python train.py --num_hidden_layers=10 --hidden_size=256 --num_attention_heads=8 --num_key_value_heads=8 --head_dim=32 --intermediate_size=1024 --vocab_size=2879 --hidden_act="squared_relu" --norm="layernorm" --norm_place="pre" --norm_eps=1e-07 --positions="rope" --rope_theta=1020.0 --rope_fraction=0.5 --qk_norm=true --attn_scale=0.314 --bias="none" --tie_word_embeddings=false --parallel_block=false --extras=["local attention windows", "gated attention", "value embeddings", "hashed n-gram embeddings", "a smear gate", "learned residual scales"] --init="uniform" --init_std_qkv=0.0383 --init_std_o=0.00856 --init_std_up=0.0383 --init_std_down=0.00856 --optimizer="laprop" --learning_rate=0.00136 --beta1=0.9 --beta2=0.98 --weight_decay=0.076 --lr_head=0.0061 --warmup_steps=310 --schedule="wsd" --decay_fraction=0.667 --decay_shape="linear" --final_lr_fraction=0.0 --batch_tokens=[32768, 65536, 98304] --max_seq_len=1024 --doc_mask=true --train_tokens=386100000 --max_steps=5896 --dataset="wikipedia_en"
Each number is 128 + 32 x the weight over its row's rms, rounded and kept within 0 to 255. Layers, rows and columns count from 0. Numbers have three digits each. The size before them is the row's rms in percent of the matrix's.

# layer 2 MLP up, 1024x256, rms 0.0824, rows 225-331, columns 128-191
102:094105083132123187139128160137128083106095152152187123156122192119071094116151101118158139111115108084094145143178058151156105055156080126135174153135146123138109078111145175134158145079123168
068:128055132110130105163086164135130150107089130114104148134164141073118096123097161082114117106160170099159158099167133146171163153087082145110184153088127147144085106090119124092167073117136108
100:108118124126152126107113180118153212106076114092138098154156169131071063147144133094086158073132157137107178131139144152175155144103130095143146103113091128157137109127143108079166119135125101
115:070058150129110148104087118135096104141085132122120156149125143142081112153125076119160123080145113084085143029132172134111177099148160111112170157158102144137107151124146096102139190169129138
098:179104158141204114092074160100116192164119187105106150094149137139126099102124161086122101208152106143124134138111161199092126173133114136127137127162079154159100135155164056120109088131081107
099:122113102111129178103176172137091137072086144172104115103091068117097117104096122087113083169130080110195138140132132164141101075127136122207040211060121060146156117107118082045126080091117144
092:095120191131095134119127106123111190098119140088068169123159168137145076039137086102148133145093125161159138083091165155102114117161090108117094158138117204082125114114141153081141145125093137
104:084123139098135126132122143128130110088134105104144125135159167107131130099133098087112128096152145136176114099116123159171089127168162157129119174092163086192135106140117161148097072106121140
101:162107191132103120138134152111103145071071193157095141132174132087124122151168157148123074084162166154145147123188097118175177047106142080114139214168114168133162115086171186072154115107115140
107:172106133150159126129109177168128121134143156151142129124172172061124149136163139111114088070140208141074131091120131128135038166106136102071140156095127171113125132102125130135146080151126119
098:108120137112131092118069161200147166120100137175173140174205055099093150122140153129076086147155155161131102124112138108160097142106158178133133135132071104104095108116099137138136145144122085
100:135072173103053078122114145115137174133083128096119152179138119141089065114110105103157136157074168121114170143113104113167122175171090164148102150095089124161180164164117090121125090159153108
106:158103135084092128152126133126173199105156168096161171109114082133105138116156111070123114076115143128109122129142132168106107043188141067110158151159155114136130113149162138096102082104128141
096:141132093067080182112146114113164188204040163163160120128113127106035091126133138099136110129116077107114121141112102114133158060088119185109087114130055111136102157128073135131123125105117104
104:153133167107135082155102141145130144142164135078169179126095089135096115112115086133123100095135145080126117124098212181161150134149130119170103132128122169165142111138168101070112152136128111
099:097146106162094146115119166170088113091094097120132105093094140174138104120152170109124181074134085145109178090148113187130090092150146163166177128094095122139075100119116099134128166177127162
100:159117157170145079145071133120177079129127144120201130110083118121094115171135069082143084084101109217141102109139102052129126109202159148174095129142148200099143093131160092104137099121159142
094:188122083148136136106168180129111121132122082134195197154162110158097108092121101158138120076138156168144128114089168164086142057179133121120170136098119132138173132124158071096102081157095109
103:159133166117140082148084176075214110182124162120150115140123139136110099077122190123102111122127143088175172103112220098137126083105174090150115154156039125148172148099095133158151155120125128
031:149079107089112076128126226127146168117131187171106096140107142150080081111085080116081101090191118177181135080111112186177101131169128148169142175088109175103141085099139165148172080131088145
094:084073076152091121134095139083070131179119129104096114142147086112093101165095091093099176097145063140145184123123111176135116143133158157170066141104102114185086123140182115146165118101085147
094:101124136137131140148136132120148137070139128059114154134193196160074113188118145109159124134112128134085155121089141162088117127159131117127089177110135166106113097113133124116165153190103123
090:116087079100086129171069145107142116157073148134133167123154177099070134114124124100121177148109101142112117105160173123129136109150132175117125152154101070163119094065156127198135120119130086
099:152119117122105098121113149144139130127128101139138114086120115134081063123138089117170078133143144147162175127114112086161144158076119166114116099131124137124185142135130154176116131145110146
094:088129116095138128067118123106116126104142210066133132148155179142121110095113114116111148086105187102122131075089096117133095148125087116155111109165164160168116121118157145110098116158138147
104:130128070134163117120139114145200126118118165145079076151173124171136136167108122156134155105150082141177150118144102090152122091127117128076140180143125107170193078104107115181143139228110126
102:140049168183099110129179169139149152092150122124104115188094145128070110126121166104104090129104071153182164104128131204120123146122139164141133163139153141100156104139172157143158115090098199
093:109140074141119132109111203159117119131152126195107127145158077130127132127127090131171118065132092129120112119089154175124138136123137094080133106116095176110092095127166135185152117145086193
083:101127182092104121120120171092069104123072102085134106143108146141125142170108131132159104120148137136181079105096098166093083099125087129111130119122116130139128099126157123090111142159108187
092:203145123149193117101092147116116131174070147098128138161160108053124097175127131134148151155140139183145148108090169129145106092205115097152124124113060153096093127138147103103178115140109159
096:093150160097141118121103144139120123138097114108200133145123160143129079086135150099105093129142094175121216110168102099070159135097132091097159140137134135117113114111193089094112159134112139
100:109111080057155128140143142123108120124126150148094136160130169128114094130109165100141102125162127070229152148079128146126112134121142083124199197154095149120174093099115100173130130189110085
103:174117159124101147058127132151133131177101145149125134089160146075114164160095084087172174141137150162189163103151119146070184127113148106109084170141155168145060098070148147089081127156102191
099:116102156143157093086138110171116118127155163080099146096196131142128131152166097098173149086182143136122137143199184129085168145144100166133073120138134116101123134105129135083120113140089130
099:127114095104134146140141158118140143156131154173132184129137152105120143126129140138110082176167132165117100085107113075098118158155143145182152144125100129124106108127118124139118119087090177
103:124118129114133128112129115125136142086108116115114100089138171111060096115074163142146109162172111127164154111120165158124120136100090164120091137084121131113164165103138127193085091133118140
103:134120147126075144123138126123188118167073128140127130073122171072112128114130129113140173146148110131142157156157095171105097164157128145183107165141132157092108123117200142097078091095104159
110:135083127088081088124135152088146156120127139162117102111154111125086072085105080120135113110142062129157132155134121179173094175161117237115129148130066212039155118144165151139100151129130117
095:095149140108164120155132125103111126082136141087091106157132111063119129152076062120125140096129152152223149134128201148121106149114093116088154188163165140122073141106115116112174104133123122
096:131146113166170138130176149165095109115097173085136115152157107144146048141137145075156163135136080127143159083159102109120109111181171189154168132073092130100139133151118166157150145134135156
110:154124119098135111069172161118184135135131173100137148045123106137101095074060158112174134161112132143113188133115137138105144165152136167136103112076083143129164173106131146081122085149126143
110:120140134109065125143081126109165153122148125143186150123107119134100099117118058114153100042124117131104105068100130174095120083170134146158073128110151154202142119121147143131138089197135117
103:178112126121126184142143188136149202107150134108096150106167163139120119143167163036107145106109135083149108090076212125147150118125169137121090121120095136089106029116115145111151141128111080
095:118108101152144078146149156140121124128152153157133090100041121130122105096149056102136121125178102113110124149106116103132152098151140178127116174081148086133097152153125077162193145092067055
095:164119193122164111126112160116085137140114153107144130142098153184138140124135141082154065145099095083117110128177105129106100142118203133154122133100078133121129111087129150128130141117068151
099:098130126083150097171106169096165196170137102119177188132131140099122080071103154102077112074148092109125195087118105103158132056119091208100107179130154121139141162100119094140071159103127156
089:140061083055146153169113168182135183093159154163125111157209160124081143138138098090134119043147143081180112141160116121133188130136098150109137166144090101143115141148145106130155141125116096
103:105123068097109156111138171111075155100126125050155073039144123150133055164130070126126136111122060131157194150153146157117115136125134190152141131184156091121162154079175200136106100171131100
105:139101090124208081138088166102165179120110161114138122081089127123062103119129123136066164152142153206176167129142158091116171165106102149064180125148132128146143146120125151135150105114149158
110:165120096054089141100095152107142200147124208198100085156179112156103091123098128095159166163140167072122140111112075175149167123180124107153141186067191133171135106119135136168146130086113146
118:121126112082161151088072166143123131153152123176122117126150149077073113135099105083110135078135069078099188107122129114166132146128112138151136131115112075127168111134177138118188108126104104
099:227073121082112142121124149162188142150147114120154099112219096112124062127125108147144134120176105115083121112068136088127105128169144077157122124097076115107117160113147160129145158192105152
093:181114112162137118059109151178116106195165150145177159158119123173123096128123195137086150115143122141109155120116139146144081144123079095065116149116091202108156109125116096146117145172089128
095:180105122195185090094104131123062099149166158107128134094117128162082105090127131082114096125154093111125112127159120165135111128168135168148093141114074110129130109157090109113094062101071098
104:181103112070129148120092161091134175134074149143162223174176123156122071129137094107110118178127124094123171147123148129159178107154169111089091106065102144135065098128113129114089137117081176
101:142107097138145101170137169111128136133076111186135109100098113107127085136169083069133095170190128168161134153123150156120163110120139128146112172129101071153150172141077183148156092224129128
095:081129162138187092063106137142086165082101118109152119134140133151119128183132124107083137085184147058119116138170125158183088117124122127133163141141138143140175147150152100083127125134135098
101:135103141140095164122066131156168114063062174149129083107139114115119071150046114088092067112151104121215161138168113126169150098136147182103110151111135222093164131126170135042085123145119127
116:142119174136107178136126145093128145125134158068127102130111086154086103113080116109122135141163117114154146133143083183147058118142148094201103144108120158074102083119124174113159195078138200
095:105058105167165084101144152092123140180140164112174148155182133149128147089149138141182099127177130153204103073090138105143130104095155143112163110101073137124115079130192112131137168174132130
104:166159167049082089103105174133105124161079146133139139137082128079020160151088118103111144138131140105180159095074063114112153064115098073113142142125142123116060127107128128103166116142118118
105:152128140144120074177049151096193179134134166113149184110180149154111102108149156085068162104090135112118143073105149197234021163139130110116179100109145113090113077140180092145124080171141063
095:130098138145125099115133163122097169176122111154144170110144178160122148138098117112096156122144105089130140168166110134138182101109115109142098164117119123136082101100087113104140109163127084
096:106044126148160147143064130179204144117132078100109074115136124108112112114089139099104172161134076092099135081135108160134160110152158114130187190108121141183110081111106123152146158133105120
096:132141146176128175156105140121176090106114143089161110124151144109127134150069106135141122081177137216149096123193094136104140137148127109130124153150129134123058157071150092100193117102142111
099:167126174138175074105138140096084105135126138123105141162118136133123031068137148151123154176185155129165141086081104070171214159153078140137074134122107142107131194112110125147126096150078132
096:117105132147146149126107142150125088160182150103133133143148094149152065122122091151184094120110132140190136116167208142174089175168093066072159109128048075058104154115111119133128103113097090
100:125098068161124097130088136043192183116132161078139076108123091055104103127089131138091083130146158168129098109101121177146154103116099098171099146109152146194100107120152155087131118141151074
098:079071207094122121102096166124132171129131128133114114163118126126130062147132094139170114051148122180128170086170096095112101096170155153129094138147114122115129108095117094145144135179103098
099:047132122129170111141173126115176145147153146138141119136137130157036064122143082115050177110164076049160123146130167185140101128127166153127156137111088096156117124103155127129157094208072112
101:120082133162161190164118161073133123121098171127148156143080109079112119144159070115109072122121100077105161105174176111163125145179091126177153136104171080123114118135134135149126135106129146
099:112139100137150167107085194075154131131087119080149098122097149104088137180178166104109098125183060171175162127084113189085142159133093112181136123103116117062086139108087159116186164198108129
099:127111203126138072082123132112139138140122108168151167061097076167102095132143109125149074139117071108135122139167156128140137166125137169111136130152087169113145128121093128131145127180143145
100:150104140110139127107138166141167132119148165122145117140188156143041116101152104076160109151144137128151137144061111132122169130153163141114095098073086169135109080148120105149150068124099112
117:058099133159165147161137143108153111140054135100062115072147144138063082140108126113046133154138160122198174118136087187145058156115107236151159178148148092130187155092124141184104090101127136
096:130097080084183122131140148086190171105136151136102085047130148108129142110045151115088120089127163157085135138168166127115045138064115156146104147100148127180088141135136095146134179189065156
100:177088149139132114109096136142148102184037112131191150125080168140112126127077144114113089045117086089122121123141143151177047149181144177146104186143121188143150159101105147099077122178098152
096:113086094087148126173173130180126135093131102106160154100143111056133146140110110138168106164177155135118116143137150208116104104239174092080131193142161153106105125139114099149076113149157149
098:150101085158170152156122190118086104076076128167149111194136173098112127129144114128149096141163155129115147142126075204137145071099097188105165138119142076193162147098105147150067099157120066
100:131106110161105176158053150121096132078100138146116148086100161074075103098076170159140177066152131101135144082103113156192100096146158116160081150085090152157084150126154094126102096119154102
109:135098059140126079122102157084153147142125092162123145142102113114112138175088102114134152118136076160096154122148097132139127135124162116082165128099138143164103061195115134086171113172067079
098:084097185128146109131166163040188186133118178124108066096113148108097056109106112062076106112125073154153133110118079148144155135128145129144117130131120127104151093134180120124109129112112122
096:122128122125175156152129139150175114130152098057113107099176175099137100124141053107158113135178165163127136125122137136084137072088155122131088134111144117124156117125162131083133113137129134
093:130114109100100155101139148114113115078110173168204133118128095168114091088104117144179199104131084116198146175121123133127104137092109132120150200092132133145149096120104136233076101112110126
103:113076143107099076172126144084128176092152135098130088145158141168058074127146104103153147122106116124168157112143076102135147109114125192127111111118164129167070138128146103183120093156125188
103:122069096176114138074095158149112133139153192147079163098138092035105123173081182099162043115090118099143134078122137121154119122126117187098124162129141117176102090166135126081211131148121101
101:153121122093158082114087125094166110094133128115106146079125120186030082101047145123061138109083181121122149117138107142154123125109093134116060116131084140138160150162134166136164123206084086
104:093117073157136115140158113171103119107075121198171158121096101117102094085147092107154123158123140110150156128120096106166098146120126101148094195111152126134103092127110133156092133129066125
111:165065097171148083125072160133119186096127101084125108146113159148120120109104132119127108175186108170184102101124164125179138094150137102127126159111154094117107141121193077056129148112114159
097:142087117144135157108090175151101117121085162138177172075152182098101150224178137079128160135124081123162135066098095120118143157105126185088162132129082092120044168125148168138145154105119072
114:113030134188138168139123131152133075135147202093093111112205176098132087096085141131145137126133074139152119099151093145150110089119161162092206137080088140121162118121132083125084150123053094
106:134112122122170144101124130112087207109115146138124103106123123088113093158112150138146112117127096081137110169130152098113103152089152152131104153149048117119165058130143104111160154103099159
096:036120098066142115118128168107116137147120173147191212141079169078123085123136107121129114058135075175139171106117076133078115154147111156129096138101105091119157147136140193130169140137114094
093:136136137121114161148065128101089134117097166112142101131183101139114100103151118082122119117145142126174134090154126129105114058169074124150134167109049099189145134147068079155170131101157089
112:166132140108100120149121162206171195148184134126118092089147092101102090072071133122079115146152123061116098120119121147158138120108148098110109117106126118096113110135087116126130168175109060
099:120108144135132141108138135117068147140099135125146130178172144140118109128101174136175169122170169191125139066094135106067110058076132111125104170116138174095119087139100186134152089101041152
107:131128150136110136097078133205149150134188171108141119139123083129101070131150164122123091132149092175112165126171123146092062102088164054195105139156148171108189150136098084151129114133048132
104:097094156133102120048174150134146148146145124141166152145127151151126105142095150122084116114107057086087152123119092126166128129153190199083170172084170178154099114135080156135083093150061112
099:180083163118094191152122142071088157133157143117198139117078096062107097138118126125124119124125139099157139118069179121161158096112128093140126195116081119108130108128105071052111141170142080
105:120110085148131102160125147160181132146112162139149121150093042137090122101089133092175077097102143096151131055135114107100150094141090130173093150132133165181129126152139153098183112124110152
094:085156165160115139174102145099124163149127150155167181104137164098124125174171073135146126099154132178245120124124076094117118141122166136128120116080133092078106117104134154144175049141111153
095:060113073050147132140145142146147091085078160166082123166150101114095105124096083123094180106082054110100169147179136107166156176112074159093148154123114157158143108105160184136098108134052079
099:128077096165118131146142137182191128081090148165104126136139171140144136120082202141098144158156102101165158111068153157138095075175100085117144123043106194202088091108135141125094138147095143
094:195131185082167117133111155174169125113166149142145102106189110132138117075109108141120052085151141155104166120117178146119103114151102130110125143114120129190141055138165156111137038196029111
096:196145111115191183110108169079182186142127123145136138193184123169114072128189125092095125110080161144119188100133083149125176113112140205120142120048138153108107148172173087156146098121145138
096:156070090124074095128116172174102129188088109141155101130136068132120157145150132095129065154176188142108155135144163174058092103138116175124089136101137153098131038137113077136133124169085128
108:169131095145166098144122118077109188135129116129172096119175137069074070084095110148090110123116128126145169123072056122148159145122103128136159120114086163181127127112164136128141178094116103
# layer 2 MLP down (transposed), 1024x256, rms 0.0743, rows 225-331, columns 128-191
102:140086168107176087107135155170144133126144143194181110150123119105089073136113155128143182178164102151115135139147099127133071126114121112145046142072202128106197103108150109125158108063055088
077:177120146159137114136194094089112107164136083179151103176142157127078165142171106134073147125138105139156196090177134103071146127122093127106087190138140172053048177127080079125122089124120148
097:139136126132177146139045117095167117132131104079151128144130168034134160163093138175103104130117107198093114113156154190120183136042146089139121098120158106128132128139129146146142118078152127
114:115162113133152187104137117113125110145111109109149115140157163176109157094088144132141163136156112081160149087094189115143081183095141120078193127141093133101120153180144141137065100097156070
099:080171122125073071115032110152145094090088095117152119124097100162063124116122136137206109120118172134105151116128073144115140115160062139160111174153121147148151097064091208151068166161130125
104:110089158138121106097137171092112102056138123149161060138095108122130097114090173082087126122164150156173091119073140100100100186119113160128114103126152133111170125118160110130146134208087141
093:155157133168090111110141095180099174110168107121143129105148149109247138143086146102106112087064147146084144104121156073087108138147149093128108100149166181100141120073096129125089094091162160
103:059166084151176115139113160185076116139137064125173074152176148125186112110136105092170116092074139122127129111123136110122125121150117121100164124151153135129099145061147128116154095085149089
104:126104210178103064111126095151124131104102089156087145127134061122126160124098152158133116095084175134127092119172109097189153110133080114111127170132131166159068116094152217102109135136094180
106:093124104206136148112129138126123096140098139076147180071081086140146150121140152102146119089081090137117104164100112093189070081089130117135137105113146164193144117119141186104118063069187121
099:127157151144128163148137116107106161146083058187110171103196094117179097106168109090147119158124102087119133087131188121106160063106159143102135142115116114111150159149117134083130178143136202
108:164139113164145078092112093145151139121066163097085139166142109120157116154071146126120092068113159128130132174148157087041126125111112121136106137092110154130140198142065059111155144091166153
109:129164073126145121175132104090095108170169111106082156138177166111096136149169153059116112138077159135194141169057134134175159115147176135147184096095134104202178145203119106131151170143084101
097:114171133159137155139172068168124124075155127126119053124094132100129146148089128144108144074099147115103123158097177092112143178093124078036050085187092117156125161198098168145127184154158113
098:106138101127169145190121120095135125136152123093091166073083142135082138155170115169114171142170096196188137137131110107156123109092132134175138170063155186080165108115112157143111104147106159
097:140141077115118128127201090119072136150135155124146111117111174143235100122164139155139168189138049103098142125127096146121175099124093151133078149071166119107095065116102115099071133156139111
099:123140092184207168045118070136129157091169168051173138073079081170160107086108072148148074184101158100155159140178115121120161174159089115144126145124146076156132069095127134135160114047118130
098:146101113139178151089115159124177103110130084200160139087151076092192181146123167132059125111098121133135181163100127154155121144136133131091149129119153139132126120126207125139147097202119152
102:080159134140068131119184081124102117227182164131138109128104120155188192125144103139108147163156114126160060108127176130131123107087088145137143120098108153140123113185116169120120122161154116
028:101115166089086136113082148126114091128156138107159094062154106148139138151154078113109109080117177086141133077125094095113146113154147086107109152137137174167139113105153082094147130115172086
097:114178136094148182136146066127145175090153143136113096124136114132149179102163119118123107141114181125104110091153157145126145127089151134151169105144145121147121147193131145111164160138108107
097:112172119193156137128127118131086110093141068083101129153161180111123109143152152145185124135125122129125083111088170150143174142157114135161120116159156124120140132164118117135099179140131102
100:154144155055118135095141081115080116123152057096126126099164145142134109122136137150130134139111091136118097141169156159176149102203129182129176159141143156201112191196124084099126159210144108
097:132184088162133168162155076167096131216178068141162129036125100169189110102134192141158084145116117115101103113159074111106172150118087202137169156158159077101097197149098071116062170119129093
090:090154080131177105140115082176139141086127089167123133101156083145097171165132145108112128140204124149124153117151127139051146085110079101123131156100143112120113132107125139109067177148078155
102:145169086162071087065166092174129104129137101137086091122131136116090187156132142177126134057100146133134145114129086075199152121113108131136153121132127071133147120094101121170093124157116112
103:107130164112113145166093121136188160090099116134125135089106133082088099131136154107177139117150169150138116130062098093114130143104110138087075145181140171158148165192134096102186116161112130
088:167089163081129110175098135082099091132154189138097114109114110140103137132086141096106166189147132108188132116085152105091089104107092112119101124093169178106124145120098095132110140108169140
086:138144148112120090119124130149096099113087082133118142136112128090255138118122146129151115163111090117152116119139087120072149160104104127077147142107130110135091152098119114144152192151163172
092:178193109146142119138105098164101092111110137096106184178155101110237126181138147161130128145076142077122115134120168105096136152162164135146128046204141151069154139117108120124138062105158131
090:085153148134107164130157058146108113180122106162111136128150127077161133085105168120173057100115108112112089142155147143154175181137124129094145109133135164126166155232093104147098178163158104
107:081192137141105150168085075197069157170106062103092159086129126095127139106109134091086116123072093156103101109104124133185117158131168135202176116123068194158103131119193158160099133079101117
101:120175136130035115040127061145097077147143128178070126083133121127255200135144113094158147146097161126168110135134153090096136115138163078052126129209125168154108091121115092189153136083107124
103:114099121111085150105154146086076116114164142108135125152102139097081108116160123124183132218111200106172146128106121123174122127136115094155120128103125106125150093103144184046107123134163149
105:147173144086114179098135111159145115105082089100090191120145090167073108121133138133125095149121154112135123114056150065086135087173088109075157106153094167152095132079138176093070120155092106
106:132145158096075116077082063180171179145134086132128118103162102138092098162069170149101146151084176101076145147122127109140066121120156148141117133132120127116177134147123094126104116164144086
100:147118131188103113097105067165151102112084119131116112171139081135164163124103078130099134140155125127171190145147114201045127168131090155145146104126155106069104092155111126114169078171147097
108:203104142135176089132106172084138176138167086163111130098126130093090109050125113109112125137108061127107139153187125146126081135164141157117111080140090104124119081126138093190120107115168161
092:171129150116140167090083133080099154199212122136115094089167137097237088080117108161179067094111115164054103094088072104063131110076107105186107158143130071115093123118157149143148134110103095
093:099161086131091164121122145155117153197135102091154124148129107145130120111144145113105167153138132139143137134139112059140152097133195160125170111147150124169122117249120124106148122143134144
109:101112129076109110116178088115182099167142138171079126122156081138182159087123125155105130142129175130091169149126113164192129151171142135150149027090121124091154111067155125174109115051105101
101:117151140159157159138133170123093144146102167099129172149109110076119137088175145166077121120075150104097125094116108194139120151129108125133090178108154161135132137224145111146169126101151136
103:086102146182081177083143147142127112080209108111129125088158130179131171176149168078138161156138128080151041102134212128157158161134122138144104090107075148117102103069087124107090121092161116
096:088140109167146115130164186114162165140137084128144104141160135060135159075137184135163133108041114161086125148181201132141127144073160109114195129175164059147150127188091117088101103123098152
094:107153090164090115151122137183090088153118076090141146131130130171170188134110133171111158137154187167166167117090144097081138149131084146120119088185160159126064150159173143132188140116111124
103:155155201120129158113108131132176145138145117117184123155105188127122065130137121140106088086107176139153185164147094138102128101107103124096129091120147114094135156123149122104106078064143101
094:169145123144130135085101080117171125145143145100141114160129112112148184087146172107156090157160159111116135142189065166140114149130131149129151076130094089129069145166123124116139126126144103
107:063109117046149146141076113123051106155148106079145099122113124112092142160156071126089071111093118168097162125139149154131175106129118120151186140105146084132143156093146157137060096124147089
094:128145095173135144176151122099104151103145120166144161111106137181196143095138185149122136200092084146131138091091109122141094148097147125137149156158112140061132117236132159128135154162146121
114:111083097076025098125139105119138142145161110107102080132083124143172089149114145110163190118132143076099153087123098174055135151170134140158160144139163161155122148128149112109151126131132156
106:098146109143157124094091096086158082122103140113085097115167117061129163104100120087135102132109135146139078144110158132154111158156132107075171097148157155157145113174174172121134123059132040
103:110079179163126145135099130060125106134107119085104117164108097120163089092149116136159092111110155114111065098101125086132098125158121175141108114157097115162091120080081173078126127155178099
092:114118083138172119165117097135143162140107136178091195138185126106176138154160072113127131185058110183103075130075093129131133092127157107089122138133166156068126134120121085073179087119145118
091:100155137124083122147094152065093140125129123127152103138069140115116156131183125130117144156108117104120104108139097143136116183153073138160092132191152134138092147137144206106170145078167131
097:152110069069079094180136090135132167141070141183179145136102200132166092136146142138145103184114091192144146177135128113130080100118108081131132102159101150064078133132086152157165086095131139
103:132104091133119122093125148118075141149150142134082176113158079125184159103159145082088076131168137138201115201119164134131133089152125097112116117094106102203128170139091106119162092162164109
095:104104099138084137196070156139176151139143135116080132152153151110056162119089131112132166109092124159161151062055147145098210104096173127087126129160119113120126134141213175162128135131101108
103:109165135110113119116090127183162110085062138134063050118126111088137086121088090075145069163107124167182156192165124088173161126097129142149095124128184171097099125111152134131126136132154127
113:125151131094182117090084080135100063146109132152151098128077067199138178092088104130146065149125084135148099167113128173104123127076137144182085132097085122156141105143146097084148186090185139
100:179115158065119095132145089204134123123133145100135152127072085152231103119106124145155131105169183088179080097137156146126099134077152102152160124158166150056157103125107126120106152136129119
104:103184109151155091088107126161124130149147121096078152145151111109085219117102183112101206142082147133163143128117122110117113112140115109090113076127142102135152101150078172162102123143121134
106:100171063108084118102181088155131139115124127125165127065137130098192126118124068122151158166148068103126151163125127145112174153139141159175113079183097130130153101089139111177102144121097126
098:126126138152071104124126149145143137166130152170114110124148110121227161208124100126070160160114136078153082135105119143148090171120121116123114124134099156162134111099101105100118138138179070
097:080107066148131134189109173178197091089120118140070127118173102162219156118138157175106106182129099075139148125115171120092182170145121064192141123160127157138166102130159139140142147131180116
098:150192146178119148101158142142159140085122055124144092134140083124213074130077172151115113119149093098092127114150165126128178141129163120068089151175101135107166133085095080168131102123127083
098:116099111182088130101100146051118125153139124094096103181140128168111122143179166178111131148174114150152065135070080116153136139145085158145126096082128200124126092198146131164139155124114173
098:104162111210152103070051146154110125092131122072130077141123102125197108127125088160163153087132132141115128112141163082131125125161101130146062098167106103117106207115128082143126101133109184
103:171120126159180068093090063143188124124159108126076110115142135063165078120112126135122027152131108160063105105115170162099125177134114057105100106113142152138107118139107171124176058092147105
099:088146146073119135154106090118140145133115140153116111099111142121255144117102114133157141125144126107137133146144110077125129146121141167091036061139117111159174144028115119152097149134158146
100:073177135097180096121150105125147062147095134172157075094110108136161162136155147119105101081143138156126076153089174180122169130136155123107126161110098151150133136176093148136116152142123118
105:145140125073140164136106074133088152100176151100132157084127064126100187121110085125121111118083253067085128181176146123148173169082116133128117140127075134203128096167094131138122131140119142
101:124151084125128157092057145135081115122106091151092149107139107107229102170151210105133105149106126135109072166097175173124165102206072132169109092113122170075070123047096138146172129162114111
100:113139141056092097093128101113084131154115147101118158108196200157187141137203092147209141184174165115146066120116167191076177110124151155121102117155155117100106110155128134140111158133160145
099:140173085146140155116093085145145147119122148145110103113129118108138114111146053168172083135191160184133113205109124216137164134125161133153104098133136170014100119234151089113087092094111111
112:135147155127138136117142055094128134165099166087109094128094139123132106195083141112107159079121182121167180142111170103073110232154119158154135174100136150131142176175081111142121116186155125
103:174108129084151142148088114152150130118148150098093097077090148082255169131093157130101089129121165135103086169165193104170098132121113145118092067172165126170097183207108009127118156106102118
102:163134157111133126090081112148095097109119138135142189171100210076149173100129068110115164160087240051107132106101090185188126091175136120121060129146116143187221103124137137097141114135110178
099:142124142051114134096104118105088077105134181090066187169098091085145119115061138156097139120090163158139160142117107143127128109132152113156084157177112163124192134135131163123125163150141114
101:181157089137181115130142085102167075134149136120141098076106110091216132152101212109103106105146150081089153147100211161146105159156103180115137138145110108129151128077092082103215090109114140
100:144129149159119098136137099143161144151144167219106060128149133158087127103145161185161144108069141190114074139093103063150115160142140127140047120179059139088065173118134060159085123157164124
105:121159124160109059106104096144136084142131110166098110132113122144201163131092117168105108137120110187055137175068147151141138119131128105096145104127170148124103121129093152062172111121184116
101:096154156094113103073142140128168093116105120179077137105090121129142131040143145137086206104025099142115140134123136091173066129105137107079087120147104133163177125218186126114107119133123061
099:148164161121160135070080122144144146143148086127082103118126140114255141148121136087125132138123131082070134170146155112132109095142145088116118082141105120160091128041138150123156077132138141
101:113137113085117152118114139128112173110137133153134075148136131143152167111120149139151127136102180144095114131166091207152161077163154076124115169085150072143153081117088136150125156127151147
108:102148067121079133116168094123160138147137112124159145143135127134103193103165143067110186129152089140121176094142099112134145078063140160086152099165140153100102194138099109100148096145122149
101:141137193062172117100161170096108119140140095168135104119120142165038116120131082128102140174153163084146134093096094135143176067110076058117141180154159092157139105142214165167120128172147126
089:144066122191084136136139126135101122161120100109130135141082107110178186068208077121135113092150075076143107112105119085099148121132101144111164146120169141158142092093116156087137153115205128
101:102154136164195119124160002096081129123153125159126170175113091128063179064185111169145111215109137150090112128148092168136098183080101093139102162155153111127153090138103127083107124133138114
104:154122105147154108042087144152118141077136117133114142121108164160236189128090177114143107131177188113158058117087183159191169092153135072160106144144145074142140122089121079083124133111166170
101:147124140135088123123126117176103122069136092133090156080116215166185220164160140114150130136110115107148109139100104089165157166115136112144151083196110153124117099140161175143122146143159093
107:116143164097151156149109120160133132110140100124113134066134170128115136117170093136081111114077112169133154175063161150058141101120128105125101196170133120086134117075120074098052126083152109
105:069120131142106142087099110151091174093158100123125089076166093095196143204072054155211112123124086109112085158126162117124081190093125137135155158127112145170146154195121082082128121159137127
102:165124186101111128142158068094119087185140104168127103125142109101213038106149163136121135122083122175120143091147058154118163130157094104079136123131163101134091125117127138093178125117131123
093:130153158072105095119107114154146102129154180134112096113157139111207127157150190154158138116094141102191090127126133087111111145156116143130146098193075135182140154178049038162126128118153087
112:120201142143106181205181147145135161107151165127131079094191150108155153100106137140094148143169160054158167128119143154141086071082087138056162120116177125140128099095087111121118157140175050
102:115114128159170175073124087132087120144160130116095134108241158116219144152097182097134110166115159203096092144081112085073124114098110112139088136137152144118137117155055190147133143108118151
111:097138112143180106069118166138124144166152108178134123182184059108129050157133131156148123155090178139132141166111157125092105131184166150171056090165103147126071131132114084176165150143104090
102:109189130151039101107119122134113091140141098156135155123034127157158131144091150093124125213099052142091174079058106064121135132109138177120199098089200128154135127099083125190126133174152115
098:193133151123172135101160090083059140126130098157118137229109131093182143119104092121100121162138183037137080166126139114134144117091139104130138179065130110125119144199093083081124088126154130
104:144136069085130138144127076150134141192076197137085126099128118109117184179153082090091126155132171116103129135174190096104145090143135141152157098148101137094161200183089081146158117097151127
101:104144124105114105139137125151099101119140166129155175103120151117147163170123114083127088140111116121163144153157115119159061221063155095116147124144154142125149158133108156175125073135135164
098:074136100141145131093120097139106109114118119179044127163144101071112180142089138045132062152141138197146142125102108165153083100127142127116141123127181188097111084174162132145123117137098056
098:179141119170129094091115099165166164114146092114126136114092189154211061127089139180122173159112117105147137138074177180137113149140068103125160097110150157137119065156132094078105143129127081
094:142154106166145117148136138101133112148104097128186113130057172065163171052112088093143087139137127088168130143096097107140148085161094162158108174120164151155124124135153089086148124129140138
094:094158115138093152170137146098126157144136053132153093160123122111107103062206150149081179152159140132164141166154096139109127113128127158127131093110155124072142136192116116149102125139144046
104:143149151059115121106115089143141156101109111133052152149113095163105199146147108171088098136106207059120144147165119109116114112080157159137158156165149169139136115107092111161131135069106152
101:155113108111120124159064145136182139147197100092114121099141143101104154157097142150133043115125113166112136142079167093101128202129114123137129162142133133118128155163124101096087134076104118